python train.py --vocab_size=8192 --positions="rope" --qk_norm=true --tie_embeddings=true --lr=0.00906 --beta1=0.95 --beta2=0.95 --lr_head=0.00638
Each number is 128 + 24 x the weight over its row's rms, rounded and kept within 0 to 255. Layers, rows and columns count from 0. Numbers have three digits each. The size before them is the row's rms in percent of the matrix's.

# v: layer 2 attention value, 96x96, rms 0.106, rows 28-92, columns 48-95
# o: layer 2 attention output (transposed), 96x96, rms 0.0917, rows 28-91, columns 48-95
# q: layer 2 attention query, 96x96, rms 0.141, rows 32-95, columns 48-95
# k: layer 2 attention key, 96x96, rms 0.129, rows 32-95, columns 48-95
v28 096:151179108149138170162140134105148099079145153096124181114166130157111129168085134082121103135145087151114124100125090143114111103151150117158175
o28 102:122163170132112133146136111145126146152112139150098095147141108096157137093145126108172161117109156163134120107110120129125185129115111130140083
v29 094:130104117092084101126142140143121159123147096149097088147087077130157125123173095161150147122164126132103094122126100142104121091141109134117153
o29 092:105140134138131138116085137141131095111114152135170122093128131154121155135107133103111079151114087092130125148144144145155141143138148068102152
v30 085:157146107143143106133145159148154138146102119142089141118100138133094127131144148108095067121163124147093121096106135161159065115155096115117154
o30 087:108155124120114150144073085118094131079149140124153141121152135095144092111131112128156148077117113132133108117127105160156154138130154151105139
v31 083:115168145179144090121097099144136091135146112153139093085127119121136122146134117121126157143135118097135128080121121126100106157150148135120118
o31 088:135157112141100151150162144130119140125139119121135157157119140096132168151143173147089113086149138130113165154140173151122151111140072172122100
q32 090:110106160089109125102084114100130105157127152112156165159151132097137149111113155156157163086116110116145107176126109134147099143116186123140136
k32 086:113079095165125097118160143150158130104144121110155150123108137157145109114140088101092084163150127145080195118141124172128137112148111104129163
q33 086:118109091148138112113130106114164138145109148146167137100077191125118078093125100106150099134102112129131127136138155083134132108115102100083112
k33 095:104072149129128127174111107146107108120195144116125135100112140116146120157109125111137099105079172142122157116113111137103116142114126134144162
q34 091:135124155168117075119123168123135099146094154124161097123136147163122068133111117119140130118148143169104145082128146110136148121114150099127094
k34 093:112151137076170099138149099095080112076134130126115117128143147167111157190123125134134109130105110145151119116117146105160163160080105130130156
q35 068:157109100120175100110145130150083108100155099141115133153131086154117127135136089125109149116166116126143144121085140100099149156121146105123136
k35 089:133159119158081099114145189099140166152123124116080122127125108114099132114132145122123138117170175129073110119151132110105136114099165108095150
q36 083:139131101085177119142119147153132168112130131130126128127122128145125129092137114148115117134114137129145148113071138102119104161123087173118153
k36 095:150093155159079167095141144125166135156134129150163135126140138092164135094114144124115128134116149081096112145159132140136114128146104117148113
q37 079:119145111127133112116159105125155124106155124129121167105150134113077108116128144144112104129090155114126115137185153096101101138102110125101096
k37 091:105132113122106166142112096153125154154124103130105096150074136178136101122134103158127144149125122117127154143092127156094147145136108087147160
q38 078:104116144204124150070134102143128106125105145087121155162134151135147115147114177148157152088156127120115131134156127118123100138151135137105123
k38 098:114122076146125122143127125160107100151113070136160085114139129173110143134142126141098112136154123099105128118135114080141152045123181154124126
q39 080:109136123122120165174106103110129087172139158144131171180128157100085100134080107131120130112121081115107127155104101133139125159124129127134126
k39 104:111133105123128089112168164067106178089131126123124146106126088135147102126151159165142138123124124161139096115141113122091087131153121131116107
q40 103:128098099139109114145108110122127100084104117115141182132132116088140129111122102145153117129091106107122143163119078144137115145154158109122184
k40 096:134112101111107101123141134124136105101097093143137129140107149124127164147137121107107105213110142164148126145149112126136159111093133147102172
q41 075:116153157162101110131101153149120161122101120172175105144097115092085093176120167096144144128118126094092122169126133092080160108160110151114126
k41 116:092159087133142107134124163112127100081134082144124111134111104076107114123114180147144111140182135148096158155139097135125141127157162116067134
q42 095:119094092124114085113145126158139182108123123142128152192095140111160172094172148166102128115149143097096175118071124156105141150152145119125125
k42 106:139093116157077118131154117157153131103095161129121134133119152158134108148135106169112157169114120096123139127159118138110151110149121160153118
q43 096:153139120158095168091106110149128139135147156147105127126138143091160127138093146125137103119155117088119095133136064116150099145081130148129143
k43 081:161179176119142132152133131096115099127173169144166172121147109107132100114134115128102118099151153164139117108157127165134150140155114146122099
q44 109:109089133110087103116091133117144123149156199127076139139078163109166137135128134138136139149140129125161109180122137119175089116109133153144145
k44 103:149184149134112138129114118108096130142140152131133132104080137137116132122080132149126167103120098149097117102099097169108149137125147143123173
q45 098:125147114147112134117162133170104132152138132148106126085115144177131123098094120118130123093148136158091087176140164155169107129129129129139138
k45 098:159161140149142144120135142144127137120129147106130166086152093117128113176115154096160138163097125148122112122127130068141177090128098154098110
q46 102:126100152098096086192118090142146107074112145148171128107150090114140123103118107151157086117125097093127124152179138136082144157107131101138147
k46 095:137115116109138145111160176178189120140093126087134143140159126104085122118133154116109129142133135131144123130094187101125097165117119116130180
q47 090:127098134170166109063137110147146151118103083098172131109138132165104122118137179138153156121146123136115097140130079121106134133158115125147161
k47 099:155089116119116143138128121111130074107114126155111140131163170128128117128131139128127138124163131118119110127193111119095160100104141091108167
q48 087:111077150140154111092139125095095156134119099151073118134084132087127110133135134125112112138165136115082107183076132142170137098157148125136112
k48 092:088099134118146136096131114124102129143114162092202097129150099136154132118159166143103135112154120115123139159155122138118145120179126164152099
q49 089:145103128187156103100134137117122077128166131120145106149158145142128110186189157092142128122140129136106084119111107082136151141104166157127083
k49 097:129147152144125063148173118094149096177174122177131103145181112117114144135102154119119122141123134127135149146148104119133098101113120113129142
q50 116:113089140126108144119147096122146175124142123130131119144157087085150140127136127109134117133112139141133144091088083138137096113136166104139119
k50 092:136108183125126103122124116118155150176142151110148141149170145107122134096144142113118141132125117140228116183156123125158098116161138165130154
q51 104:125124108174147138138094101107138095168112161156164117138121135110128155134105120140161141141159063135159135143140132110145109077165172092181100
k51 105:107127105139187109170124127116118097065135145118115124092114149127153131088102167129113137110130167141139140111130102153151121096130141133095140
q52 110:185150114154105107112122138137136139155101123124092127085113115146098115151136141142152147127089117159146083094153121117156120103146127175178168
k52 097:113123125174139129110142127089107107134148122146131129107097104118079136108101140148122137137141128146105137132118145116118140104094169139125141
q53 096:147151096142137150098124109116125119158124113102154135115125148103129143131125087122143081148111157137112150134090111113144174130118141130143125
k53 104:105151155135127092119134148130125097106142127122104128089119167141153127156113150123132167137102130122131121122155076183132159112136111136164069
q54 092:168162108117138132110155111100137122123101141147126137153091117134145152143138129112088076162203078117142111146152161155110112158131128121090139
k54 105:114104094145091146154162118163135153110121144116088102086166121095109121161102129115098144128086185134088132178102158151145138126110141143109102
q55 108:125140153103126141087122118114126153101146118149154105102066102122144140079119146146125170140101133169162112106133151147150138126103096136123079
k55 097:125132175169124157111111114183117130162114098102111144096121091143103157128098112120141191105147115097129164150170125087141096130101153108176100
q56 084:122135139154171113128110160125111099115106151104166142126112123084109136147168104128172140112099104162160138146136158071074071144114146101178131
k56 090:120119112119117161149152142149146150123113160098155130113101154098154065151199136150127113092133126122138122097164106154141131147116133167137122
q57 117:138165134103134132125110103126181135100144145132121125173133146115164115121153111116117107078145127134159106122116156126110074114127098145115129
k57 095:136121158144145083087172120128133141155143118158162154107117145135108117093137096149146156122139121144163105155132145158159141147155147153136096
q58 095:168122125136131155100157126121095149167100145140137129090114115144134117121120122109102120134104129132131155149153144125100087097153117148149156
k58 092:122160160140079092094137087087108147141077172151114111086121129127149125133164146135116153103141128137114145104094107164159156098089085127120149
q59 086:117139099108090093131131136134145107119143171126124159148075160132116104117109134103142157124075123132130098129124102130168121140102127121133131
k59 097:102077157145125137112139145119115143074107134102098154131122101139157110153144127168128175150120163140121163123166117123161160121125163137103157
q60 095:128101108124094075125119155143121120126153116170110133104092130110111093126109151145137126103148124177114147093146106123161178167107149163140096
k60 090:108139095167131169134103141088117198125145141122121119133142132139104114125113085115090138079172088152157139118118089099137101125144151133194102
q61 105:168058140122117152153119089171111150135143097168116089154121130143133133113120095131113117117128144150107135138142136110121130114120161078104092
k61 095:145135145107129164153145085122107108120088053135156155131139080128160156119081120104117080111141153120124149121106158130094115111142150121151142
q62 100:116146147162089147097127163131086139096108149113109132082083075144142162180134175154135121137144109126132115128131119114151132137093117132121150
k62 094:131127108117083132139099131110126115088099125172099059139129100158110106138155152136125156165129138108129099166142112144141142136121143085149139
q63 085:144114105108122119124118149120137121151099110109105082157171130129118156150108153127102131131097143164125122166093144166122121157095104075129122
k63 089:125122140079150151135097142110121123176130078059129097125133116113145126127137110085159143097134101108170089107143156154106084118148133096132116
v32 092:138086134146149086102084112145143123104141167174129143148148154120128131136116115104096097124099115097093145141146154180100140121126082121150091
o32 091:110115116098059121128122160151147133106076128130149117118065125135106101094132146139171118135122131146117106133130122108152124166164129155108160
v33 096:095165138088140135177112129101087113139191154148076113127126127110156098098121142139164104165145142104145164151129155153109148124102154155132131
o33 102:166134143120120157116168116087153098136096110117170143130148102088126133089115101099111151105141152133132102127124100135169144130118124119113114
v34 100:142148148149132142086130127147081149124154141164131147119082188125151125051112138121075176115142085106088110111121133084100148127121145119134127
o34 102:127156137109141130083129147178124112120082164096129129129175087161111124171135128147124120141094196127159105175164125178118124147157106128087122
v35 094:151115117076094135097143160108111111161112141109158128137150102176114121142167142089148123133077131137110131100140126125136118120113109132093114
o35 093:086093125143133108157156155119138134134164158134109086106122120096162141132080114141125107141173129116149103137151132141119113161131146130140146
v36 094:104098091095135118158108197133137143106158105136107071092106122110150143124093149127144101113162114158155154137120125158140157107054116115149133
o36 091:168113138146148080156143088134132130091096130113150093163154138126108085105130088120115122146094102098132126102103134099127092152190162130154128
v37 100:099152156122154111146162134159143148087146081139113116137134080117125132127159125140075136079098114194153127147132132135173094146084128109125149
o37 097:104124144124129076153096112135146121159089115138148136105138129156075156119138104099168136115178108091118123091118138158078147124167145149135124
v38 087:142119164095126124103116110149094139122119110132149134148097084099080113098132180139142162171125118137144149123158121119144141144097093130128114
o38 087:131137118152120068115173112140115102111172119107138132127122139171137148129128136119133130058163127140135133160089136133108149081155177139121130
v39 101:124100165154156163108150126089154169105151161133123121083166138122155071118157128093104110104105159142144162107121097128123136116121121115137090
o39 106:112105100099125099139132126130142123129120118118138148125100127127097114131097119142159095143127067130104127143157172122148129154138120125144155
v40 092:137159091119116097111135142161188077134107107132123146128117104179112132135098163122135123128140118174168124145125127106166081124118108104108128
o40 088:116112144132120119174122135090094181100190124107152104127178120115103139122124106138129150151134109082127153105126104185103137143147154137138171
v41 087:158175139121136133125137103120155145130140138084153105158134119135141116098107132124171130125111120140119170108143110160147162125152108135146130
o41 094:136118157183163146144118148096124156116118094176130143092137137130116126146156164139118132113148149137105127096101119165087142119137101112080113
v42 098:120167151152123150122132159162150122077125099147154155177137113121135143158111118147107130130119085154150106094151138152130143121119123101115121
o42 110:125156106140129094136130164113072139124111136110093174127078123151104143150158106065107168137131151120087139117113154187118109118108106153097149
v43 089:117158150115118122163107142158101110183166169087136134111103154142090125135103181112103117134110124101125137139094143065136137112165126092152175
o43 092:104097132157126148109124115128077121098131121142129093117148118151165142116122094125124119124112148157128111098135119195163120130121201162114065
v44 120:111141123102122131074142122150091134085167107117148109107163135159102080144083130142131130118171115159116108139133108142130124127124139127135140
o44 107:161099103127140112158134154109132148128152082089161131154123126136195197116165139154125127095121137127125160103072164121113125130131085126144092
v45 094:089112171110088155121134106117079136180121124071131124129112133139114117117104138154157114100157131110161111099111157125124145112134122158118145
o45 099:141147093132179136113124119126089147124198138115132117143124100145195128138127113132106120121141132126140155110118108092120138148118110082129108
v46 108:093126129169101095111107096126074153121128117146088097097107161095117088134141102107130143169082106113152145107146177137119121123135181128119156
o46 121:157132130123099195139102126144114117168100153129159129142124094100176130125118116132086099127136113128140136159087120095161101107114134137119126
v47 111:157127114130077134137122148142162113087104146167149086121170141124145147147155116096145145130167143118140140112174137124100101090120144134097083
o47 110:142102143100114117145142102109163113185106144108106152167106141068087133144132119129122130150118089100151101151098128102144160163116109111143151
v48 102:100114137129160112152164096107099144151149129115146116141180170144140098123134149104174135187129122147121137117122097127117093119126174141139114
o48 089:118127088131097128110118136118157083114131125154137173117093131059146166139122117132061118092128145107132170146134136141133139162122082111116148
v49 093:130127089105118136081149147098111165104109158122131135118115146185133086124138115170138110148103106099171113132105122136097150120153130142098149
o49 106:123080163116120101126120146172142098133171135134176127148130065144137132136116140115120129131162110143106149099151090129153119163121097110097146
v50 092:049090104147092096109068118160116122121135155104089123122104155147134135143083107129120126175095139098083155130132144144129159105090122126126132
o50 095:153120118104100157104116156125127132119131130135193134170126088098139112133157127138115115113162125116157127140106114107126055154136113158110131
v51 094:190133102084154175140112140102172145112078138120125094116135089105116131109144137141136124134151123143098115116133145155132103123134145168109150
o51 090:148159147176126131133153119153152087123132141134119152099182165176090109128105133134102094141141098150095142122120118108135129154162093090145154
v52 090:106110117164105124152142128154126116149166170137124131111143164144146138171144114106159082181128101133118147123134126089119128096117135126144155
o52 098:103086127130146151140102098097109089122134129115138123171104146100166148115105133114119126114125136093105149140073113126170112171096161134123123
v53 085:127100113105123117142123103096071080150147131134084117125122153160093113134084163139117146128082140119133156145111186091117101084134095162109133
o53 091:122140136133151159105100110154117144106139120073135102137145113114185133100140133140134123081154096134190149127076104118162136132138126123109139
v54 107:132117157111104120162103106127101091100075103136122143165143139112147155126132133118111137123160102100179100135172141145138168103153157122179136
o54 114:110183089106164118114115167093129157149134160114067123106091128125150109163082093090110113125124119150096103115087105112159127126067126122080114
v55 096:178143123088115119107139124116113123133121114117146161109147136126116097116126144144168157100184144184110120150095105158135115131134143110124131
o55 096:132097080136140108158178114117144162104137118098131083100175144118119124101138155140110098128096124144140125085162158109074174112125111142135094
v56 079:093145148119116129135087156128141127131141125123137090167093147150080135108146104127141149096137112171109132151121098134105133149102117110128142
o56 079:128102128126172162097145111143113162129147122143136140116156147091132106172115122134131092166112112092118177146148135161136124105176132135127134
v57 097:159121098099124146115141116112148183110131150104153186097146140155075111091121161135099123132138161130177099132140131103137110149152104133101148
o57 108:112122142114136102117173157151095138144131060084167075123108101166129119154116130169142141106109096154100115151138144137094127141089122104138119
v58 083:149123123131129122142043139101167114095126158125100106087117114137125166130121075139120094090136149136146127133127151163094126122134082127113115
o58 083:143101149124151143130154170102116133120115100154148112145126154172106106135159150118127160155120115169124136131107099094160098118124132067141137
v59 098:129115146164141110120106150115123141133151136131094094103118142113099096145144097112103117133100169119124194163126120140120094133090110110133172
o59 107:125109113117116143113104088157142143113121146144132104135150106120128115078124149143130128108118087100127133151135098102146135122137167157155111
v60 099:147140139098153138094142137086107162123185153116122137090146128137170114106114140115153113098123120153104121115140120141158161110132129134168124
o60 096:145121108138127090167122153127109109093111123147127098087145103135117131083129132143112113125098192129132113111166137128086144166169108122120118
v61 091:080089088125149162095143149141112119178144079107112160132114128131135106118090120109109097168124119129141168164169139137120127113118132097100136
o61 092:115129121117100110136096094168102139105153152178108104160106107079133119136144094175151140103105122094120150116128101130143082143128112195118116
v62 091:094167125125161132158135094136100183121176166156130092142163165076126112130137143150152138166109114123102128132115135110139111073121111090091102
o62 113:157097146110070092133155113117175088114089152147109100140128162140126126137148111129118106121136133149124127160120170136126147155119141150130147
v63 119:124108089142090122120103099111153100131102129138112116152130137124077164122162066133129126119142143084134136131115127104126148124104109108108051
o63 124:132097143117096139118099162119154131140159183126114113125112164109163122146068147116147141127165125143130134152118108112165093083114152122202167
q64 095:121117118120083139141105126152108097090137142108103110128124169159094108159049113171129129103096151171130134118095140126122165083120111091155160
k64 094:170133110119130120101158134097150164166094112139130154160097139095170158134175122109148150104160086118120101125129116133144147130122107160056120
q65 089:123117127133102109117134146096118092123145123084082139095123138107167129156105122115138128159079113159121144134114101104161140106127155084103117
k65 099:085138111109113116163160147113114145143127146146099126141133162125174120150106147119134083116125127136128128137172184131149087101107097169135110
q66 084:152106131125132152113158160154121123125110095148089134169152141150126169117174124165132095071144170147140124122098163140154089168122103104145135
k66 084:146160129162099135159126138135150152194112161151121151141129122073110119128112131125154088064146122133153082103105138142136142109154152131134115
q67 070:100098082147126111134136102100125128123183129121135161093144140086112122139093119133157152093141172117105124145129124103126137122109082146141165
k67 091:136109153130120132098147135167120137169114138109107124117151128162110114117133151127101138087158132126120088167122122121176161092154142092104128
q68 084:145136114165107112152118097146139122129145148107134156092123145144102151152122150085141156137146102137124132088129109101122138114170165177140146
k68 076:112085101105182157091074112163148114095107124125175093105103103145118160101137118129093121126182105111105172128128125132145133153124127129090117
q69 079:102101114162156098149116089160119111138146132121170112131111082123114108163078143097075108134108106110111143164167103138108146134133111144044093
k69 105:114124060118139162136118146095095112076138091066112093104149126132119143121156124114141136112134115128132141166156104114112104118108126104121109
q70 085:133142147068112181096095177116164122153148118126144087173137125145104134113141095148133119155145133150155127133086140135168131138135111153132137
k70 113:129175141167128112156130164115111147128142153146118097107124141181114114128143148112093143150135170091118117102109146130150134132138138134136124
q71 094:124074161136080125108154135144171126107153126152164129168137151097103122117112156128153142147134110120113126130117147134121106147165103098144134
k71 082:138121156091118133132132122078157156139141146115159104140134077123122142101122105146174153126131115099127121111100136127126133129110134100123165
q72 080:139140129129146148150140133108123139142152140148109110126146136165158113146156148133105113139134127081172123080151110163113120134125138162138123
k72 112:147124106101137181127137117122099104088122130110117113160145117142131145171177114119108102106115137117158138136137137116076080151144131126131134
q73 084:123117102128115137123181099077101105126131118113127152117099138096158151136128119148140122158110116147099130138121099124102089136112124122145129
k73 103:136174098142093135161140119126135077096116143139110124107118126153111137141143113152166100172152095137164158138135104101084102112117140151140150
q74 099:136087121092115181145136141100142105169132113107169134133144119125123105127142125149152102138100138104137140117114120163113144139182156129120122
k74 093:141139132141132177126119088129126173106147159168100103122135126088144088129111171155146084105153116137070140142136116131139135141108138154131098
q75 118:139085093135141089147113081134134107087107122091166125093155158106147100106112134139105107091105121076088147118133115121123100141178158125150135
k75 137:126076097127111122158117117150119050119106086051141141134148131156140140125150095134141114142104096115158137148123106126127125138146117165105136
q76 100:149114121173121124138153148115132114132116144133101120151087101138155132135127140131104113125097131164146089103121141141107152148128086110146139
k76 108:129136158108111113116145104131079113173174127133124145138090120112129111134101132057098104077163113109080108110073101103162134164111102104141142
q77 109:155102158107096155112114109124148140125146134098150101093154121135112161126158145115126115103135134074120134098133102125124094189113129115103122
k77 099:095143101092106118153166130124147114128133083107145142154124167147115124092131128105145157140159179117124140099103154135083078154143116110134144
q78 111:124162151123119136129130165143149164154145096141147115147099173112110110112119133123091124113170132151129136153137189132129118157089083097155132
k78 105:176134152150144085180152163128156123120157148088140132093100132123141151160108112124122126105133156094123132127096103145152160183124121104114098
q79 095:135095117133084144105151136121118128131149111116156129115113102139172129121125096169151152103146148155122182133101089155155112145160153111120172
k79 077:134121167118134123109124164121130125121097147166169118057138152160138137108141124147130153148114131119096138099162060166111109104134143136136135
q80 121:143116164111091145126072089180136146116146142111151134138102142115080151093152179110086116126114163110105141124111098154139115114156126106131129
k80 099:081113143101101118159160110122132120109114110080077198124107118119151136159163116150180120114111155133136125128130143144126092141157141123172102
q81 097:118114131135132089130109115169157159111203126139128118132118123124156091097151180099139117111143145149138132102128142124124140107119102124143078
k81 096:129116152135075089099124083114147141141148122129166096118174109142118100104149118125152126104085173068124071123154139157150112109135102135125121
q82 109:130135104149114074113163137121145118142127149110143158114152156093109105155146153109117123175088147157136129101097141139103127139111087139165108
k82 098:150117111111133156137109146103138115118151118083090159122172111111180098167121138147112126110130155140129070123081134122102117149127103110148137
q83 130:111136162166145094090089130125119135153128102120151156165168119102105152081153094127104136123115124099111155114109121130099125109102081120150147
k83 103:119134106095119174132110132058125133133108096103129148117107095116136151109138109106187119116144114146126105098127139127126105130102129118149163
q84 103:138135147165180122177090109146140118095139092122107160172137139126084148153107135089123134129119119148128159091136098142096111100119118111136133
k84 100:103135107171106158138107112173183150129149112122135168157150156085113118127149132138090126125107126153129192076140108101118107165087133136149117
q85 097:126139118111140145156121120151134154083121154124156134119138138115133104089127099159108145104130134112094126124203083146108153086136142081128098
k85 109:121096130103110112152159113125152115138124160110142161151151159132134118106157103132136123127181165117135136158127121156155158116157084099075088
q86 117:104105078109130125115109104115142091096122160173166120147124123125137109120100090101127136123118130105147129116145071139143139104111153099107116
k86 097:155140116097135129129089121130108099129115145140122147171131113123102139138127110125094132095176136150175177150123136157128132094156166063119116
q87 098:150138127187133158125107118128114124134111159128066126105137140188156130102132127122100144080141120148148139159082168128145126110125163112166162
k87 089:096147142142128155072120141139108137123118141140154141152089128135133120232138143165156157109146138145099122142154162102112109154170102143133143
q88 119:134093112119153161139125112177134171153134111136129132181180120132113139172124113100119081152117110093076144124133129125119095128143165091164099
k88 095:136131115140112119174131097106091102120102132134077122084130113124152131128085124131126171186104135132149140131146133110186119082139139103114133
q89 096:118097171103101144114118122117149125144126147155139102118061145105158167109139141136160145090131094137118146117137158120155130154105161086127109
k89 085:140151128115107142165190121127127141135137110086136156102091161122140105123137065093140185116176123141144145150096142163150137131143194121117137
q90 128:119153157078118105129117092124173158101153131120131139135104152130147076057114095133116111093144124121146149126098115128128135116148097121121149
k90 085:135149139120149162160082161132133130122116123108118125121158091125094113131138113156155136125123080105126129130099139174116137105133149127159121
q91 113:122091129136117117163133090119143099144125135123125097184156155080163092111148101159126147138129116113193146137143135130154099127123140109120113
k91 105:153165169134110154096138147162136170150143161116151125152100116087138095126107149130079122132161132125079126127134146171170135126144159130141121
q92 095:164102143111089146133154106152130145104152146173161113138132131103093098140157145140161146123122137178114132099129101104137162166089127123118121
k92 097:102112143076121122153113067150163124122169110117099093162101109152121126153117156134107101118139101147119082125118180086084158167124144097118165
q93 110:092160100147111151124114181119149120177106125136148133117139122167119154129148122135134108131149146084133153082102133157115090141108127118142206
k93 110:123163158125121139098124156151104141132125141183113108150141122149105104136127162143104116105121136158078142125105128164116078165121134126178136
q94 092:120130144129123160168155149116131118131115122092155146114106137115141141181054104145142101133127096117071114096126111142103093130101139118115147
k94 084:144120142136135126172115151128109116116107074132122133145148159125088115107126079159154076155142090154132159065128123094111124146109155100129179
q95 110:117172118148167108102113136123098130130145137124091120074076107114166137139155072090151093146131118112153146114148102152138116099099132134133139
k95 105:077144133083103153117123137147127161118138137123112100160120110133150106128114071101123139115116150163091110167140112145152128121118090099121136
v64 104:114151121149123125109122130138128100125149109127138170101139112078148133101106141115119146136110064169070130140159107125112127124097156089125110
o64 106:127112131111179110081121112132084155152122154138114101133101140178101146172117128127139112099144161112129118097100164125167190147136141138163141
v65 096:116118111152130093137099113132119091103166133078134161164122112126152163143099116115112119104137098121107095122058097129127104167163135106139112
o65 087:105151144088143111121155109111126142152118134145150101121101159122063112145159086127124119169146118128122114125160108103163150105123137125129134
v66 109:115142170143110074073126147145132160132131137175123138107179149037161086151142118105140139152137135117141123121159146131133111155126135108110102
o66 103:135139128088153140090133154107134101128133142120098161144092121212109155122130112146105151087101117121116129138111105089111164101138119122177152
v67 105:132104143144144097124134119132081163115131139111126142097147078100122128096088125167141110164134134164170162152125103106149120169077143099131172
o67 102:123173118108121193125090154150159097131108139153110092114109153140112126157132131110089150120151103137093116131130156134131135108136124118095103
v68 109:091105124081147122159104097165143112150125177116137163136121124137136138114120120125152124091134139097122050145097124097143114104152129153122140
o68 103:136108179155125149115131131117141088155110120136118131179133167129166138146158115086117097099161088153150182109124122111120120110113160137099155
v69 104:130149156133170077108157106128111135117160113123144096109133148156138124146106140117160109108137148113149116103142117141089158146126122196070080
o69 108:114114098102148122146103122094147123131123145139121138130151104117115133120087060122122138145079093093109099107127102122122087119119154125114131
v70 118:111124144115152152132132145146137152059121133106097128128129116130109133133122138148144112161137194126150081167110120113142168104123149058130122
o70 112:127109092152106173124118126125138080178176112106145169091090144128155128138089144091098131134157075117106171138131135133127116138128145125157139
v71 114:161168142162122149150110151123155142138097134160082151098201148134139143118116112124116104147145141120156166126130176137170132109170142078129147
o71 109:113106146131096108107192128157117107158131125114146098145113106158146108096146167150114171101135114157107104172159113115100120110101118117190121
v72 104:158140133141113126124123067112101123162179165140120133138128137147097165105127135107121138134132086120093159160194173155150103152120108149100117
o72 108:123092119118152119156123185107130167113082103156133115138125132123143116141134129126182113087093143116121106101113116112118149134075131164160129
v73 102:098128143163125159155186152116113154108129115108085155122168137088147151099117126090159133192134122116097150157159100156131137120122142157089111
o73 100:137121139121150128093113098109114095135160148115140150129107139159146120160137111149112115090117121137147157085087147148120111142148125164199157
v74 104:110148083139098115133065128142122074103190168099129141144108131162152125112102126103147155154173118127108128146125130123126151117133128105135159
o74 102:134128140083159115093177126121139185169081108094145153108139130099099119160137132125118140128094137094104105155140161094133115114137146142134086
v75 136:158133129088046105107164138141121138154111106128160162124140152105141102076114141146091135166156121126145149139119135099145132146111138106147096
o75 121:097139120152132171115081114123097112162083105125090122143087108139112155122151120151166160127135134170096129161125145154122173123095112152141140
v76 098:162105144113135137122077173146134101095083136149062165143145121145096144116164143106121138159130090132134144120114122151138103161140138119148143
o76 102:142092149150119147112136081129136166143151132123143120153105150099159123130118169136125094096105134136160121140105154096158149102123088126119085
v77 112:120101108150079095115110095179151131161156172154138135162128141084125113090107148163127157134089143140120146155112168103153096116126096059112106
o77 106:150165144119157133126115163105094108118098114123141121096105166140166153134191142110108173112168122161136169136118121103121159151062118122167109
v78 108:131123123115169110121140082125106173129161131114138090113102122126078104149081139142117168106143095137102154123150115103129135118071141143115149
o78 112:146145124132157102105132158144164136113115146162101125110163157093156151130140131081155115131105178107153106117107135143133157159128105111098109
v79 121:105137135146153135141109135086156143114124136132127135124131131180134121150184109117145162153131070066155126119158134187096133132121144187117151
o79 119:140085137095105112101132118148128145079162123156140103111132133098164131150118130132117100046107165115094135127104099109126051122124110142098105
v80 085:132157093182172114145144139112110144097158131138140122100124132076160127111105156106144103113128064158123144134146117158099126110101108140117131
o80 077:173107140105146127114136104158167154153089156142147103103162129158111133129099079127101157149113135129113128077090126102161122158159130104130113
v81 108:108120131137156080160105094156129118125154140142142139156129155103125146137093114085166117108120069121095112127114140143118128101145122187130108
o81 094:147108166108148143079139102077122122149102138159134148164123140138139158147123099112121092104110135100131128105129089095161120142115169117118182
v82 111:144088134122100098132182113096142121169129150143128082177134138117140111145155095095151122091123113142074145145092121136138168099086163186088107
o82 104:162111146133134135129118155100131149083119128166082132121197130128119135164133117121109135115124161138142151079129123136125046132116091103163142
v83 086:143130109165089156106103114116119138162132105181124110140122167131148134128129154131090132149151111088144143126106165124111121151173112110103121
o83 084:142147117126110147121149147122147150114130124132146135105136119120097084108152121143159146116097111136093145162195111112141102128073143159181112
v84 102:132106146118086115164094129146124137118107110089120155152108102134111121143076167167166155135134109141142148111095149121123183139147118161196115
o84 093:104160138140144159120100093148066133162119115121144112122142124158163146099128117111159113161094184103125072188162105134118124079121140109096144
v85 094:132070121103142118135124151074152143086117140163120132130124118101120089147148164113156117126102103137136129153173140082124140102122114146107115
o85 099:116133128123126167144113120156134101126180098160098131131139116149141173102132131110115085143132159076094129089096112150158135159148108105137141
v86 103:127144159103130099146139110143167111145134125139131126135136149112131110137143091092112122163084096109143103161143129136119143127127110160169136
o86 100:171094143115139150090125142116138133143155152119126124126093134146134156123092140144118120107165121114139141120089144124143102161112112091141155
v87 124:135133120120158115142081142088117114101147119143102112138178092133146121155106126134145138166105112132143125167144157142149089134121130132173111
o87 112:140116161126115129140132133126128137122139119125160130101108174139085142144119118123111100126136135138109139101129125125124179114138157159113126
v88 108:136123096151100108137136118090158114107107098131174101141119147139182163137117149116159127092124119129108120093137126133054166089160129133146134
o88 099:116119152117115121148166090147089145127139159110102105093166071127093117117145085163126126149091160102112134117145139134152138152131176158082092
v89 100:082139091113138141122108096097153137097135163096144125109103131093114154162125163121118167116171140133104085094114103098110141107096163114177122
o89 099:171155150148147128076164165175141103154106131112108152100153132150137097136103081134126115127150147106122152156169128122126154133159134108097114
v90 114:153104107105138122082125134120093159116124096147169139142120149113125120180146151117110141122154116185091202110117149110108134144132102124111112
o90 111:125155132138136141149117096104125158108127109132067122104140114111128142120100108132133110153078131105118117126164110141153152103101119134120101
v91 108:126087098156134156175128109130116122167137110108128153112105123116123109142116127153171144082095115114130100164092151100119133104175099171060110
o91 106:117139143128134111127095091151170139097142139152136076159188177141132147112143130054114131152133116134167138067146106119108121120095128114171118
v92 103:110081173125162190153144118120123110135127112124142142072124123139155146162128085120113108131132119120140107105110112107111110134120152122131153